From a checkpoint of a small transformer trained on Wikipedia.
Size: 10 layers, width 160, 5 heads of 32, vocabulary 1728.
Architecture: RMSNorm before each block, tied embeddings.
Each number is 500 + 50 x the weight over its row's rms, rounded and kept within 0 to 999. Layers, rows and columns count from 0. Numbers have three digits each. The size before them is the row's rms in percent of the matrix's.

# up: layer 6 MLP up, 640x160, rms 0.167, rows 7-49, columns 0-159
# down: layer 6 MLP down (transposed), 640x160, rms 0.146, rows 7-48, columns 0-159
up7 121:499444476502533514451422511492439567512566541532480495525485581490502552502517427480439459503589553619512513490509460508502489414502528486517486579477533424477545507523542510407567437481583525479401472513503535569461526539514493570527488466435507495593555428477368475532542501549576542479480483522436482430548466570527521480417427501474465476534483452459477499463508561541461456521438511598527448470491479543435613589542527471510508402508578508479402606365424449386431438502451510
down7 126:466426475513450602469478470530575437547482518469492487493443587370478485541483391481581577531556510453454466553584469467461545471450485549469383551366418443481560501514522414473478513594490525525439474485426494525486512556567492436452493527556531474493544549429530469440470591416564484460572528566503521495487429555470517518515411413498472528594541514452485521446563481434491533495480632565541565476485457543531445490496547494495531427523484410543506494434518407487433462489472505
up8 099:491422500481503464520493483560480493521552515548383519517427487439498590484487538515473537469538491520557532507474379391501472567536483498582553460537571516596530494495495489503497458449546499467466548642539542554405456604496603501524602458516473523457553509455394513519513506471498599508545593445564539472467489561389507424550486484470604515496504428458468518511476476398451420455478398566522472533470505537495504525399465540363528524497482469485445513466536483541517526498403530
down8 094:559518442459527463428516547486499515451524548557427403442486509500576519491439477492526460473412482497431497527490529516580539484492485495504470571475504538579575533443512559566590434577434443467517458372603503599528512471474489441500483467472552531507524544511610546461509501489460460484416475507563499501461474499534370501475449496597443540464507432501515572496518499444544464558406544545468582505541419491590474498634513457568578522550477429433456580478469466468389416537500492
up9 103:455505624465520590526509541506557474479418526537534508457408399442484463533503484496455473488419507392496498547453556466454615453485506491551534513525491389535516498486537500503512503474495504580402519428462506556479530570489533599512412520467529551543531479562438476511500476484488540512533379540461378552424494617469503499551501505460565516409540485521510531457407511550501586451469493536475505518535522486588536503548479483451562463489593514577445557401516405458556380572505493
down9 089:427513516498543547596528636445515458551484582483464492441461503514599520425478573498474452477490522416486564545541478507614495424568529550464432514497469545534507507453563546467443437490555518472538531535562510598468416551456587559507524499482463532497431508550540448422491526563503523468419371475474525460494460500340530515548510532528517484538461467572474548423556435459463523382493507548536453469394460548520452408542396467488446471463499475467506546498462487486526586481553507
up10 098:560501480564537551471489408534483501577568606553509506496479560438456501443566425554526529538539499502599445502599502546444466416480471520557611412467560494642438511529426432503526480561549521467577545614546558544502520547560570511448553460505504462498533453443482535456454471456492543506508544445588563528493491450491560529486408557541599502508505432439526553435476536483462544530434410593507605553521543538508448571516413504472453488490463510548475549475436515508508514424522520
down10 080:607550440557466525455575470451540575412477442399440569549508444476497518510479516396440543523472501493461548516481470524467492532448468494532461490523444530466541492469466567482589381449443527533559496592458479477457417408515419393508547543549520407550489503536552496491378452537501508554524516516521449445415456536494548529493552552492534459473490491544456534511599434479484490543562444512498498418385521479489474584537546521574545522513484372349509440552525499506469501508552528
up11 080:424528542479460470449415518543438482485433549497643517453429504479479508410516455593503480530473516502453507549512458373436550475463514491532493505506468436662577538549507511468553396495524519568540541435600671482510559468507488473537535529474566582511532519492501573471462472483503460467527544536522498556398461594540479498495516484518405536381606514516559513447474549575496574497545456539443533524520457470544538503561500478438557429536519492516511497443409487491558491520519514
down11 061:459598471516453455446484417519504582628568512547391515546619466602443519456487411557469570502578438496565504559452418500487491471476564596576476536565510456440454541489475492482498612490464502491455513460479437466502493463527481523517606423484497513591507518587440609514510575520584487472508545493508523482583512533534458453607525500441498435421547517505494519452416436444570502475469521529460464435489504554482557514507540445523490524523474468539581518597576489440559464523507542
up12 114:464428454419455477537487539491452487527535445515448539587557580423399540439473499504440385481450483487563434512491510503542537508536513508430501511568502520477474508453486480490545439494395587453512423434498610403575548559500464510477455520620425577404483481465489553486463480452551469474397616441494510472591450503535443529461493522581457470521528472512551486537437542442445504534608482452490536527532351582443467536473390530498448569500477544461486497518491494463516535495503529
down12 126:557529519451484545542535548417562432535588506510467477434504375467566439546510414521599441514501471558469428425434541444490357546470550490474452439456476422507515509550576451454451445568507446566465513432485503501516448506582567476531408630464553462501574461481502540526394466570504530495494472529523498549519462462558540532537387533475523597441487500496454565482472467564533418500408494539489498436517515534509380529478545451498508455466497457468530499548494558427493582511478442
up13 116:526433376532521557484467449502587494541515498536477553537525504391516514443478496433484449491533432515502500499513501486519599391466444560427480578546495450498453515439482495516517472593490456516500524428521421519581577556468510483435383540551485448491534461450495606543646459492516567516497552565574424520421473507460467482491494432529562610507432505474519455510480513501474538515429465447506557588444472512496534603449567559448488542470558457498490502580558390480600544551448524
down13 111:394519444506466455547471480559639518515442529522399536557547524560464523496466504538550551506563487522511500567398434510480590539503418455489493553530476536484514411441521498475491508539504488426470527499465502446574489507462566544532519614534499488492531462589479525453411397555542470570487589493583481437513432570519539419527526535481526494474535592542512496527556522434590490537492501450598561463440552486469429535542458576453540394472495439421510482386485524582493589501420495
up14 106:515529608504444466610525541501499443467466503516528388547439560497405474535456529484479408548534518490492572479455481572474507504561431524485533398546487480524560514509518528554504533511469433532466519408451527445551536430548581427558497462465479510508439487448423575559498518472540548476470478463536526552473458471465452560590513543551557534576476510393533484618539532506453506474526509495391470410558475471596448442482437494385594577449538541518446586548492531487611520445451531
down14 115:521461469519477474528528496526432401509511383474508441524422445424471491518485387486550598478496499477451427530446426515564451457531533418492602508500466478494507525546523582487545455520495548475501434463495420535531467474566617486542449544503528453530466541636508455395422450389513486538453540505477530537554491442482503555514459479597450516564534466558536479507502467453487426590533527540372412411537465512489536442481633495585456499501540422549532525448528537504489496448529470
up15 090:539458591512592483594474406520560453479599548478451454564549598460496574400557539453543567550527539586498541501544530543471534532471524482552552440463497521564515514570505549496654501519497554498490545538421575476477518628529463502511469590601479474552566471472485468515514484515420451465509572449515499488469502549501581532440565518578556543509505447454527565470500487548456500467463461588521552490524469511452496520600541481499448411478503476524364555417475459499464403455479506
down15 076:492478426484531524382436457437415501533516555464488601427447497511454496527472565442544485528581465532537541493493376494474448524477418488573463472591525516528516541524479520456489401498412496542403395568583480549477517382532597436537495530482452476506446495451515567469475419515501569428463475526449531478415432430534530502518474520406519399470473535537393458483552525437513517488512526503421506487496480469468509443494441557532464524522521507402595541498413535552492545500617476
up16 108:506502551533526480436490494423529570503534539625523535535435576530504536473543544466509484528515510564637519493573576539553474435493511446458504494437515461485365451550483497520501436474566525428486477627516521539553460500530487525537496575443484499574548528496506458482481513490455436493492589513477480551589472486425537519478514491539586608512493503470512552466473488483494523561368511487519540472488457530482522462551603523485515388483545538625478566393446473536639378552450498
down16 105:441444427547464538492453612452490517598502471526604512405514472522444523435516467388554518506555458479394527546569481501457546563556512483595509478457568538513527495560517453455440516459520480478525530457571557532494529436511447445371527454548522536451426499488522501543423540563534540410498521549502467517504498501535495548395451438470438460525370586476576449443550440427496545519629415565494544490510555501551524574521499420512444525519453508526503514471493536485432578469450440
up17 100:484576549577415526570570558584545472453450545571463465530472494463515513485538450554511530451353465394595468574527491510538495592522513528496551435461540479487508523471508504614548557510388521565547507561496535505437547519404533446493485445625524561483500464558461538536524523486568522569435364521523376476508471466510496513540528514507534504440443507557513503550488476482528499432474489552509516564455545527584482578517376540440519493501526567456463444506546467518473455549392535
down17 114:514476465406480422538503390479551483478578455508536477546468405462446596506432457548497523575473530585383542502512433568480520441439494528521565484522542543417469492577441486527499584557504474401445444462514491468463460588519459605525421457387512512622536488489540527519561324497497547370530473530491537484540452431482540459492526469514521485490478437506585549457433498518426471536482487510526516523518418435431544489525514518492565493495537495481557500448436508489506440418511513
up18 099:457478507484418496453472492548499497431446446536533411495410475501370495469554502540508461514458486520483502587509611498402527484542441544496507549562460542447478529420528557494607481446436474469526547390422478442453550502530400575535535457586530430459445473429562571524527543413433438541485513498477471466518470499588451499495537559459387444488558555486562429423453546451563555594501519405453497485423505522469482498629541463495585504496521441510501495532542495470492554491446538
down18 092:497501470486524414461514538581516490467461479501484537575497507571518522533497481548454522518403499430513415501536474504542379411469493507424544528432591557472585454475483543521529503471470545383460473531534594464484513477513503540487531446463445511455600440496481552525459594520460537597446516518516561484500470476442475383476597526387422540466554481527543577542546381451541553529540514532439516463467445505542501488540422483458373604440588522493461547578492514548466546483410478
up19 117:564534552470537428419540545450512445427535476620514437510445516433447513485522533565458614520548536607545505517514447555559459491538489543565607455535565432477417524498506466516463540512585611595429488551501565597529484541497522505503400544500507462522445490480527464562510433508533462523448559453464403524445481516462432498362546467487556471494485561454561540546512409493479454508562485469521558541506425519559579512528495468467506553547471537489563581385554474430510461461494461
down19 117:445506579501548524600568543485466620457559510570458423541542497489518468550555542463430434501558486474495443496473553546521456541512514431454523498563539521427551525476551507513414525499544431569544450429535540539413426445516515534514584479495451510389498496542496499458561517471528478526469481563523444587590462457567422492462469526433503448459467508582505476588395492537539548518524485472510411497470569501430379518522657589543461559459487572546440469467562469567525500529547547
up20 104:485426530545453529535525411573503479574494637544530577479429515424515497432561490529456550492463482526476490535565455420552527516460546472602432426501507474577566474463459438586425514489476514564477646448612550511523519469447519522469507433490509569508495521549526473526535450490526522465454496567474558567474488476506504412567432420474503539522590491465522506555578544431483503469552385501538435562608479467529567585446453473490537459529397497499485417465448531462458461440444513
down20 115:523592380616529465580435520524531535566482540456429516582423550578560467495539441423530523438487451452484457398414447408505467529518459574541440483500469557407412449556461468515410516547572432497525459479509459503465514505500519426468427534417558404539525503535473538619456448526483568452508464531500469555504557441546452485502538471528432483513443486554551490516605498477495485506527503494512508570579556522465508559533452571534500501549450560512482458617455569448430547500533529
up21 095:462502537476478502302516500519455474413465469557522452406437521526491462472623560498556533537501477584596392517531605531528518498478491498495442494471537500500408470418603494468449388443583471453465573584522584525559519421549532550615571568465554448483481493438643466457471539479518470535472521602514431493430476529469506528495512492550470487486525532516538491542416445504531506523497511531465526432480436532549505497579482545541567503473497511531491564479452535513552466474486486
down21 089:398544506507479514448475597453486501488512530389500480574509409474528538535576473528573460529489464421463483466476509473453517477476449568472491596561506502496517540447532499442502447485420438466401451500536554495556468549508443543585450542490465462520449533542415640548528543498514547471454441532484527509463402472446536522522565490477455508441433542448521532455600380563439518466552538549566440424468472461489531520497421555447387521521593510512536554414498428519548565554615524
up22 114:550438547500511502601456558537557447542618446552437495491525559499400548475460490488424542481387534485557494490512531496554486519481486482462547541549500533580484500519514420519530538541410538586477491480579606463452506476481498422565502422591516522483531497374432512536438485526541482481498476602571463471460472404504515473589491487498519609524477531553542513550528542439549593567479369492514475543527480548551541611551514521441546530445533438405477463453483451445486503513398521
down22 109:522435513482537530426562546518508482523537549451374536494403515452499528399488457371463541532506499546418461497560471555540495487501470554512510526470515494557438443495520521554537514521570494507439508509446528473546427481634556532596573447510560555502441499572545499470472508481516545598524559500466513462449442534498404539485517536542503514451536363573545494515431602441503420480495567480420536484524493546478499382564500564427478476524526523510559502412601517452357495498550498
up23 059:448409499522484564435499410564508471444370501510442525465424478419477499439520477575486520543437556446609476508531574535475512531456520534499468404455484459564523527527478452397516450555462539543508612496534545445492498563480546513418522558571542534473491453462521488440472506454549464473543586382525488543429506479554593555538488544442533518524511502444525515467507477466519648456507476489503529610447389478585499532559446527429562489518495525506385500481489508463508431388451523
down23 047:603500401491500457518479518401490509651495498463486497551603498519570519589508519441553494435532486489388514490493508520506529502573499514509506576462517566493509470467509464470495485483514528477488501469501526475576515565451494496488551467462525458506520500582447429559481481587534487552489488547507456502535362387500447526493682506507451452584470500528452454406582477552494399418573547423527503449556534490515515516481536533565509564539529524475566515563618554528504392521586535
up24 116:508465534405453521554530493475391512572472469457486492533438491513426530424437583484545536516519548517581481418442447432593536441392482537594484491464434481467552494600464529502631490511404544536518490537517527498556476501493448455465440509555453520598503497509502469525492458431561524399487446482528451447437478612462434517413547508511462479455531501489450551570543506524484551489597465502451522491514517484559386578597399474448500430457439586508492480417487417470473456498498491
down24 124:568474423485442510574519527468451487469492580509578461595471609436385609439490517464479451479437510464446593512454452516491517535551521506503572460547594443516527514607483420534510483435493537516518468556541504527570500400516555552501474521454475468389570516464546384563489497424462507517417431444493475497510502466436450528419445515579444540449444496477503425457488509420525508466483556510518597554467392495458577487354454538480554470556486521475488450439495533497525509507505459
up25 085:406554674583442526463488459555557402435455533429510476466443451400546503492562502569483508566476529590532594503594517539489544510492461483558446460450458497441505533481547491407540392574539496498398587461423499477582546451519508525487477564475552555529519484552480529564566491511530521540486617485557509520513491562465515478448500565571610606420551498468530528520581425564518493532478496443544532463453415511497493562532476530540583483466527469481436483488470479470493448501510494
down25 064:455491441471479542443558549509483492539497522483502574467521646550464554589475502553498422461527522456491464433419524432540511457509492523565549596495451497448507486523396536588533521584471487517498402513565523565473471485430518431604499506482503493517438511514482475566592561511427593525479450546576492431479449515447483527564518405441460630458427449610443462487597591463548502431456500492482526435589455470499563477435460547555526506549532424550522501541463513524526444447551494
up26 089:565377530504552542530428489449503490515542541494485517495450582486510449447442489437464609513543566604591542486509530465522450479497469400509522523488566525481451496571517529458581546508530568468452534585591520534534560471580495571479518464542504521537445462380589467489417555442443467511539544561464416500495443523590517528520499451445566490417485461449440537475467522538475356480480500535447456468558576449467494505538502446550497527512468451544417575532431607482473433416548552
down26 103:469501460503355595412474518504526482509455469599519440464626407581579325489519560513514515537423470497415461495492542647406513421479551453441507509543446521542491502442467452465498467517477461560563506494481530469488471513483441455511522516504483492470576566515487489542494516437489417536508415576594461506537518486476457516488556499494489508552534556488466553511510492519479601476622592528534520539594511437534427474498526497560561495497491535500592473514463525524500586499597500
up27 108:518576632467446514420516475558523488492530452422504503514401432544477483467539429531517539501540523503547441481522440523414442425444479513558514491476603427539488520549492444490562530463451467472491460572589577508450494508544496575446444483548531517567498455565539540434567501513489478528455518454439591446482486539534502540433459491436618517451574508483502550563502583557480491478521572583517535633497458516658424481568463504522508433512493505541579543356468471547455503512498490
down27 089:489524541534516535504487501510394451487461445539456489474514528544514529413339519477445536534464540493493535545470525507494534513441500464411470572548438549392528437491541567516453422457511611449487503469461444505529448445507508521550388504534404509568521496387606513427436456556633551524531456584490502476514457561501417484590511562475525452537501505510489523471460445476525409564506494483502522440477550459523449505473494450519524607477450434513482444563516551617505546593599506
up28 089:564473541559565493508560444482572407505464519559462492533524485537517510370389496530514477513452547539586462524456518558502486572511522443522568520548490490391482568525578498583638579443567556582516545483517471418420479527555500465501497435533473525522574420435509486496492468446478530485524502460503491570558472528542514454508480606512582485471468452562532562450478421506587520500487473476444478533440432413576514494634528560474388535438443527476473509459503476424556427467441517
down28 097:533518517448481500572378515485479545463539454405540440539483468542447399549521449384590543552447484465498547459467465460528515475427424530404441499479433463565492519476449509432444522532471595527459497473389449565603478512470424537507467561478488473506497548535499576567439541572479525544477473534495568492513533504467473558419550416460521594406479593446460498492544536507526483501452509409478519464529471492585540500460485455588526619539475470491578578540509575556555555557450549
up29 079:540503533588485585460511425493489507440438514449461534369466484411523466513609467518485559544423474512560511525481556424503542524396475477494429426552568545532439549467511501426525393513561512555536551566552604488512511437494408472504580472492541471451424487511605536510442505385497449421535435508507487591459488498489612602525435499536466473433513521475441529506612534455556627523513513489525492531429469521509508556555585506455496480501482488465507432514466536498460421465499496
down29 066:523473412433543482513468517374517484480564485516518415514514496463526494545509529500493524469550485476475445518513457547477511464567513498490449554492383520482553495496491531481454570494467550410426494458469481439528508529566507525582439522512492475553547527486452549559477468504586558511500468550473634487632429489555448487479500458377491546552433558529446471445443490462540459410453607420525520421537541386456433507463562607641432540503498558519553538606579464531486541504529496
up30 099:502464592575449491469437451589477430443492553470474404478471452569443465427481458555488552476543476533519520393523459373464468460509512443512578493463433469579583506511594529463566573518499544544573534567541551479506579523430471487529513503549533591434568510494479528469524474508472461439506590506445442532448479488580487523570527505574579506443540538463639529598586525536463476485472556547521530570587463443520511602469588455456502477493433448557474411549486510489474536518493510
down30 090:464580480582457515454615542412526499518527516539482506489521503544400433531536530465582590485521450489420554486434547499457554512576539497500523476503503523478479497491520521480493463544507493443484494448466473437498426560562546527556534520502562381519438545578447387498572432577481415500585471532523582475527553344577486566532598536418498421438568525545519498455612534518546548533522536400513439439551514507436469429557505495453522485453491463471474491552515493504586449437557513
up31 103:452534567482479501477500501525442452464442501599595448571475528423477449458553492461482534517565490496524512518528542457520718495533455513547411400563476596409527512491442420493520390522520545516464508496478509420547440474448489510529471522450513418445537543517457496482507522616489512502483494503528462601375471567446537517544489522607408527512515458431497514543489470490512568525484502557477430455474510512568481554430541520523563475531478558622524512522473386495498513426442491
down31 111:545509496569460563498588414509526529520540408420494516422542513499425482568484468554463516436525541531419479481460452514417457444466482577518517511645498505492455507548505566467460487495474538453470457458439487508500452551573544483496477401533593450546489498575579537504444465439603513511481456534459507547476477519571587520630485436461557435607499559515434539463599501518526390521519506504482513486487438536540579405464522507497447450486447504397513443492598560474445485590556534
up32 079:488634542538409528494554505553557480456542438584483539515440433486456553545458439516464501539541503493536486499580473607514463406522522551397608484433524523540450511460421483519470573557465421453462506542465534480482506498508555493458553451525496502433522515509568613552596443534485487490449529416421470494568490450404489531510480519497608616565523523510513541564548547465525490508464509503511567553423499499574461500546477492470559512376535573604503434536585494575456427510493521
down32 083:567446485466449477449472579446338498470527477483514481505495508507579573482525492491586476571564449579483532551534566514511532513515492465555469504586540528479508539503546597422461478495538435474420445501460519489547458546570552412619493531486553517541518571544489477516389429488496536575562408522525499481587461394468484513503514565459465508558419473424479569493529509467470456494430492450530461495502594435437490479503581478599478534606530512475617563483452515413473517495516600
up33 098:517366470399452472543462362502553494541486538550443482557540601488482438490427508578506434460540601523540501602446436472497525439452483499594533491461482538465522499560425430567605625452467527516520455559570531510489557529461534559455448547515490557497473470486599531403455539490566486464450493545419521526464442444510501462506489487504524550577616436525504533502468558458522476503560477550496411509566429512525503465533487512525425501528486530399531541450456557480564484420490559
down33 109:481548521500569582527495471495569463424559510494585485474564617589483417483549546481513492488410429411403498564495463498592516596448574492512430481520495490536454513491564467477460449532502498473554593420464592506533466493482473451430553455434443469542496489532467521597518453534560483527454446478489523556539491566516582478568559501472387519498336559533467449501589530476572520470591422499505467479601561501498538509420547526509531523543488605543471482473479495486499430502557468
up34 108:512325405505497415423471478592487500498476516556458505475568491504412539476503491434542532537479515557545499502524393524485549497497483478546581497485571452427563495580535513468587477579469428481367594450545499543604520480414576523422487543404531556525528423472398529496515457572543605571560554463486405469510465594435519529430402516482504486480498531493552447507490549528491486564512488549426436493510554522466482545515523487437528467531498491520476444438431476522480477509476508
down34 103:444468499395515460481524462512491464479571519497399540503546464571510397593514534568498489493576521516483571405470485456571521517530399521488468478553397540462437435484532496510532436480445573443474503518435493549489466543525360464465421539506582452464467511557405533494578467496491556484492428536497476461577475510462494483552532483449436522547486470499538499545517494515466387427462565613559501437511538477549462585581458527539542467519576446492475487548496532502425541570666561
up35 119:531576510460516486478412576493489519494555585388481525502469597561507509447486432561485477488577518438495448472466434493558479560419508402608460476559446492460443537573527550571467595408572506556443563610492497590575583563569514473502426478537517573555540471465443497483447491531560469449515529528442457526416475508592594420552463537520573598447515517561507561584535493460431448495516490486491519546470513420554502503493476462509491551511498530466480534466509530479537444396436490
down35 128:592506544529508546439533481506476522468542456421493459495456565495516404556469538418441551520498534424588483505524535529471465556569456434515490503512508466484421467544448539499518525487554574395501583454435556462535505596489453564483494469593578570541577524478580546480493497532494458541420464523444473417527466503517537511567505526575391452465531483583474472352416377441485488563574475528485470453470488538459517404454616566489509477487477470462504582537584511540491527587455514
up36 112:547464443528522460416485468513531551488526549469446471553556532499460487508506408480544436494514454457506419499500387514504473530507462495553502448527543457477421522578457454509494496545542452597409509507390466499396492543506526488442443437461510559393501481509423612529461462501506438404606490438450401559515481490499578420517464510559493677504516463492644499485487501563526478461506531620565421515458513495455565508532513544496565596515582495511473479508536502421509494539502499
down36 119:527473481567471484509482485423582484463453475560493532442522493499482559522447466518565442499410468529523476521481525382534546470445557459418525511534522515568489500444500467563405424405529564471485486578506545515514531426536452483435515530522562525395527493523489496617541438562535520440569488546518467560423491523372515529440624613514565501518408472441538528483530470585457454477556482505548547480566413453450463577434414479498482524541424584483378521512430507442511523460467474
up37 081:535504531526473491533538552553495431465376574409519490458479403506537527481568494583541495503463480426517435508502500467419524496449540591496486418496409453592630485546526462503421453549523507547545496383457552472501576478450513336472491598506551495507460514573420555516477475483497500532499489448579494498475480474448493515490500467577448514450530504572619534500572450557516571494499520493529518589485440504552485567552366461460514438453553409435446463558498499480539509537514462
down37 087:523460435508421513481499518514337451603569454510457583458564526448507543499495525493557527561542453571444516583550453550547441547596514452486413582531542478507444532418512454448493515561548443493465491575624560458475465541453504528590559514449526558512475520486542497530566411434475461477490415518548445527549510476483463563442428521447457542520508506528498512508464519504544476466520498531428475468528517504393407565450666473555465516483496548485583549519503441469540474584512579
up38 104:489370525501502465447491379600544435471569479518470456537556536461428526424458544515488505465481526552534493587539510508555556493505462551453521568566487445509501556492560427560541500463442599517448484500488538458544546533572552536487544515595455460488485484495523516500424446411568478514416590539436544476576464505499403468507556559415516405497499581523558464448460477453452519480580440420421436544526436571474547515566418469454449511484523548466484631483517531431458425494533550
down38 113:619544521474459476596528552499447476538479525494464416507541574421485559532633451416584487472580465491507483468418444444476510596469515545511505428478516468552554542579502427500433556471579404537490469483472503450515510527507500506476437509373550400451468501421549513549468581479454529479474543466532470557498555497558491490482461477525485508451419462443481482462650489549458420434547468566468559459506457476454471467489483451517415467555526612488452428440459491426555540512430518
up39 101:522598519511545456496531498473637508461526623575418435522519527565446507496521548521544479552473505432516468454575565461565525539455444417502481488477588508525555527433468510571546523456490455530501496535474455500453508501568493524524525501458528491583419470519515445411479529567462513496399487541528538494403472629420533587429536544467431473483451540426508521510439498607514495443533462389456566504466485523502528509450500526407552464448556596539508646400451492467481478447492525
down39 105:443505499568428598536488498478477456507444470438594408535481437519518517507562499405566475571582478540511539484485534516499509499531519492447457477551434445453526505477447481480425493486590474562574438520422486397584621489490560505493452514503588417526399496548502506512561582434460467519556466503532535430521512439475468640510588509552551503566495537544524459475564553515430413465485516603511532510415463413549429493519528467563508516498467583489463409596565493534463534520467450
up40 108:438483537505477478595455518502524458527450610590510562549533459511540544407583395492530429518521496523509458510441464497478475498443560467523530440491446517505556513558429533513595613446511364432476483568524464589444465484514493586503522585429486566530537472526373537530517402447424511488543534434471523471557492576502567503444416505547641485529529537506518503457568515560539496475471534531532555500484483471493449495520392532474453432435450481535554446457479525551571423528436500
down40 108:504460576515539440439461478448481445434575464496659448496461558489519426532481607492555511495488521446554500436534450488549497467566516587484436500440540566428499489463592571455577484589552547460489443396440402462550478603527535467505474452515513433598472470527498503489530512563576519479537444499398523587485398476514452513592486507517408508558542482437487461480532491532422564684482466462525476527424517511491544518498519460497523522512501553444554453481526521519471485446523505
up41 109:508491493493493499428463540566524555448539493471532397459506552461590481523543566581411629521495485508573526460606498594576512458508514443557524501499483571498383489407519502448530403482548522534481522461472458463532523477545468622485494454492603552508515466422526484527497465513558373369472519554488395488509484564609571463505504480522495497485549527434448527498471471398479439554553419539444582460488523525565532526535517476504572433446501556452473483509448431458482502420493498
down41 107:502422480421541518552498499494498455517482559463422492484590439574514449580506448411529445491505520593493472476573538539575380561494510468504604460516480425413498455489526472531563512485483497506520476538537458548519425508450475522471413563498520449498507528557565508535486493397524416573475462449465474370587450549486480585515492355442597450459555512547489480426482551549531475519566523500490561457525471531513478454581442507613536517471526437507592515570490589588508516456455455
up42 087:522448508437496505445451592565469416450456459485569518515545462490468450379530438394527508477495462418517440505467466503471486599541510500591463513551536379493479490554517448544514452493468437530333579492616509573452483533455509529526385475531518517508501456567429569526542511577575585473533496518541395546450510575517556406486518572501530502416579465500510413528506501538536481470463473543507526526489453463561531593455466483500524437467488543524484563431531419431548532507478485
down42 078:562390458502484422555579618539504486529524502493464490485441579571499517523551468492614409485462512544532492470534440495485494451487604541475542523444505505485499488536496638522451623488575485457541439471516526492489515487557629538409507434567494557500514518548503430633547508550514467456518485495443546455553382506500445550507513573508558610568517492539458485519447500486473465468491519552581580597484489459462499428587498515564484594506483412415513492469575520501523470470500505
up43 085:454536527601552477493508441456543573466473496678548422515467539570473577470608473541544508522475442600573511489510571482570448427523542477461506472451536511492357490411415496551573511472346561514508527548558591458488581609486490515475535547554477435481552514520560553463539514555506427580532500503502488493560479418550483472430520431572465502496580495490503506432484470484545478466474440468533478496488453551446550466578512458523521459502524416564497492525498558506530484559440518
down43 086:530497570557461458555558600475465534514490501564707499514445489539475456563512500460437446488562530467471412570592531456529503559442553449504547565524473520439516428417536449452529460445538420469565490547519477465530403478521580547511549570605494468434507454477549447551470522493490546523479500475554464459486499448534507480437483516522513511553426510501512515446423477402517509601573537400512483448489411507507503496442404517448408535502516455483497504462441597507517485424564400
up44 099:426467525455482533481493410502520516500512519564613457588484634480468528554489516560504474504556498563589478526476514549563473442430508514560545515512537515416413502553461562539572433453431608412427476547488540520522515529532440619589498385493505484450497499492486531399519507508471479435559474488480433467589476520505535532474511493573529542488586529390500524464431512537568364492443470547548498434517562493488536460552503472481537364481488500616523500464457435497454452480499486
down44 102:507497463555506479472528464519448579442543574446497519453435526602495463520481456459586493536485490582482514471502455438605575583523507523516442515554515486560441461474564540448513433622502472490525472513451477527438462441585473382532458516475492532451479467463444467531471433455464499520484502459392512436511573454585528444504501444362532514459557485514494468333620442438517521545457516466582522548600547431505552533462517435469450565536559473493551506535413519544537448530474461
up45 103:474505454521490470471526534638455449495526475543478513442518462547468516387594473500494533512470460513552493450498543486491599479463492544475542415484523444473480478504513454525610541446432411487560506542486496489493578526382482482460448581538532586466548525436530534466639484486508509555446553503548425433534471496519421485474456551455460452483507534548586481477516477450436716502588571496496463568556425547517456534493498488523484530504542536422399558502528573498513441586475509
down45 099:422527469492486491528445524442538541490549503496498499487482483539452527509478509407485539462617551518648483488431454459524510494604543439454472459478471442493518512485580485446475471535428472477516392408471476470515536517604527466532471494448431476513409517518431416530451553557400494504598514507462495457621476406509480451503580587485533444535496523510501546420512515504512410426478407402455438424523557500458421572463541534606489528466539541567535527577532541497556549423487540
up46 072:425423531499536533480552381640552559473450516427545527484503559399475499457539502504389549540489536565550480544526522426419566462447501515464514468479498501453447520458491428422488498518407519524586618518414519478485504569443519533436573440539498456462469494434537515547477503445511486506521407400578459513548519453537542522443468451451506554532503503492578548475396477494542559425527448498473506573462424555573549499482510463486560428470538516590456536345494453467485483480465484
down46 058:545510435534536468535451500439525520473400551545524467539701497508578455488416521468515538472544501490501469506452454546539565464553500465512531530531494638514475457472514532469463495485493459469554522459425437493547439488527474450459480450509505481494544510557507489645518462482528442534423522447528469514519226468535500486464590553526515500541478536528529572415538467523490543527545545462506521496511491460522444441589444529475490560557472536434460568515589483555472452496526510
up47 117:432392621494501504483499466500502541464662516518529551531461520519582527515535510571515515503499511533541548495530471440508514442370465594491420423466613497522493528455643496539468558533431443495488380583553535549509532562491493508467564500436460541438480538554539542453531469437535460534596533552499586505505475473521494486496489383422586574476553537417493515482455599445494542496488515452487463597508476545538520477474449457471477541517488420560510530422473560512473461427487496
down47 121:530495528488439486555531535459483506499450395409451500469459487395567452454434474484530459479524499452445551600602556445517475500517494483449445490542454466460542486480534473481597442420508477432512565509511435522398465464430416487417541465464542519536590523494565543410502445522569548453609430462546395561588495438461484513543512554553394503583528477458542508520515462581508499474501536542530522494530460433444487522342474468500452532441566484548469488525567587507428516508573480
up48 067:522540521552499542448505505609491490394389470528571392503462554417534472440500533547413470522441504494635481521530511447450540519484486499536536455518572547539496509465527465454499496406548488515468564546563470567452549365486437484489573488530542515551471510477601525444542502484538535464484581586476440552375509379480556518531434458543486553552471520489544394613500577507471530459462436496412468554487485549550557445550475494531525445500537553522489554464407436497505506508448473
down48 058:460498481485487449421501524429489540560518505366464439483532492599426547528547429545502575470498504490422583503554483457487546491507520453513446467549476504479558538438533604504528549565545468442439508508545472521607496530560489474536505578466431538557462508565438553519480435544440631513588427552451579469543407600489513530551548545434463450526468487518472549463521521523497520462422514545484450522541570456482455436495476490531436460488517410563575489567454619507430469621569524
up49 096:475627503470487568470562409587476454526521588402457561542497502520504551456455437530562526534521485501389452478535407492526517445432528504571482482510500415584507488593469415554452450574456482465491503504455424567549484639607548579460540549514532544527520512524505507561540467474478490495590641430425523508518485582503558463435417470473530557492561493440547539514481511530464521452510530455531561509473560485492492468506471484446497537483446455609402449430461554541486509436473495